Part of a small language model's weights.
Size: 15 layers, vocabulary 678, 1.09M parameters.
Each number is 128 + 32 x the weight over its row's rms, rounded and kept within 0 to 255. Layers, rows and columns count from 0. Numbers have three digits each. The size before them is the row's rms in percent of the matrix's.

# layer 5 MLP gate, 256x64, rms 0.461, rows 200-255, columns 0-31
079:134106122087107091091125120091147132138127148159114094057088129126106141187086132123101107168094
097:090115183169150124112122121157115133138094133103106171159106096203176078131094132167117149147158
110:170124150173129087151122137121067150117178109089135177103155100077125124140117096076150119152141
115:101020028138113136119163165157101120058166132200119149131076108113184155131113166115130146108126
108:100156195117169109157129135183130115171212154146123145174139106108173135069114089126105160135105
109:126077138142133136079149095116104161106133161181126113124126133131164124061072189146153116132134
086:134079133132154199176123139051169100076127153153109087117122152143145154128127163118180095106142
098:174050146111137117128114139167117134175138140085119128090091135098134101121077118246138104128125
113:133073104119090053169155140115147138159146100109116097103103145104138136139213203140108133148150
072:162140115094065096158130182109148093119188145105103073203138140129162126190118090143071125153107
084:113095125104150106146132157137116149064133127114085144118113255137143132091170102134130102176118
114:153138102150119080157138108119152074099150117140113128130158090130094144140189083124164157088098
117:090148207106172122131114178122109098151133148086121084146056145136126094080084086178158092102198
087:091122105164095133133182102131123186126129076172069112103162083098154175200117120133135142126107
083:138119180065100148164104136100174131140159160096144101119121163126109118093167132161207158171141
108:112204168152154137094137111130113086151171093058078145153129076095096167123126120143120137128154
101:094158131114089129147100130146094085123170085074067114115093066147093137124107116120178142165091
094:123107118113107076095114185126100169109066129234113127170142097124086076156122137152120091101143
082:151133160126110143108152117192070178160168104149199102107119115119112120104051140168138107197119
118:128149200153056109087104129192101122099145148104134104170116141120118124120121124163104183119138
083:096130092166144164142131150088133143161125084186137190074082093081173153107148140049187124101149
071:093122125184070087107127164169102073112089132144143173131087146137122116046180171126139115122126
101:143138165144099111173152070165186144120155122166183113117163115129112081096091081115101123083145
106:172190121154143120151095114138101098116092117178091159150159110117122145088187169115166114077055
093:137182076128149137114083138131128070105149111165071117124117087139137134146152118119142116134092
108:135131135115113076152089096067130131060137088120120146160165104110106137152162118154154104115103
090:156149096036102144110158100179136170125128153123179120122134133170107118152215091137121137145121
083:150043103100088130127134103100093099134059151108188167179087150071117114136149119101125110149124
100:133105136177166180147118118170096131115108112153063170168073091107146167166102091104149159171158
083:085117164176165165151069127105131121084154168106104140073103097170110114121117130140085169119091
105:165090144152099114158146121129138098139155159148079125138121123087104184098136132120134176121165
099:139155148139150141162122116127123100132176126156091128098184132096157147099150085136108130128086
116:122135140111175170098065157146100097131113185131167113142081119162131110079069153165138141116113
083:186122121164146132138134112082142195119121157096076159066145103152116132109144167108157117178084
092:133067055124115119082107117151157069127095197106103111124098103116169137125138166122126158148151
106:112122139104116130066107184182098068096171122089135139148140128161083101194080135149144111158136
091:142141148126203069082172131195130134174163116164151133138109106069095100121085178130153126114137
108:185077170120122119114107081066143120121129119145077133161137086178101119102182088078132093109109
097:072170196138195104128114126083120142096142124144106125078125116144133124116114077076138089102097
098:129145122153128078131114097081186134093137120165143108185141128096152176152124130138128149127155
104:151128119085058117141120089122077121126123102080150165120130152040116178175114098160138128161098
103:168095152128165108146104091091119200124151141180069132098139108111163121131118141104140155161099
101:142131102051106132136115143147143126112092149144123121168088094061124138127155122120142099176163
094:182090048154175053111158123132173089149142157147121147148130096104147169128099095108109106160161
095:128078120161125118080097126115088120155074173107111113148075121118145139143155128077145162174152
089:204130150112139123087121140104123154132142143160178139207129120040102131190084101101140099142063
110:137065136157106135167060140129160100113116182161087056168129111145117143140118123117144159079120
086:131123134204167131118087193079133131101122204113132084136112090171076158151137088150118158130132
079:135096161148084114113115096114113119167147123132125128079088182079156160130111132125089143122091
129:108161146181102105136109109095118085087146088148111129110150107110107151099115182058113117137077
111:139110179140148108097153168144123100131154171133182102098102078100165111181120131122116133128161
093:155127116110141107161088179147161105096078147110100138104111124089103082066107112230073145205128
074:072133141150042170099126148126125170081145182170140103125130121169109110106141160156107166170108
084:126176126107114073061110181162101153122130111126089046124102138151112157191158116106181113111140
096:137156112095140109056210097142053090139128129102105126134156132110135173079147132195178095109094
077:148121135081089095158070131105100130106181134098151127069159083162155106121150157116093112058118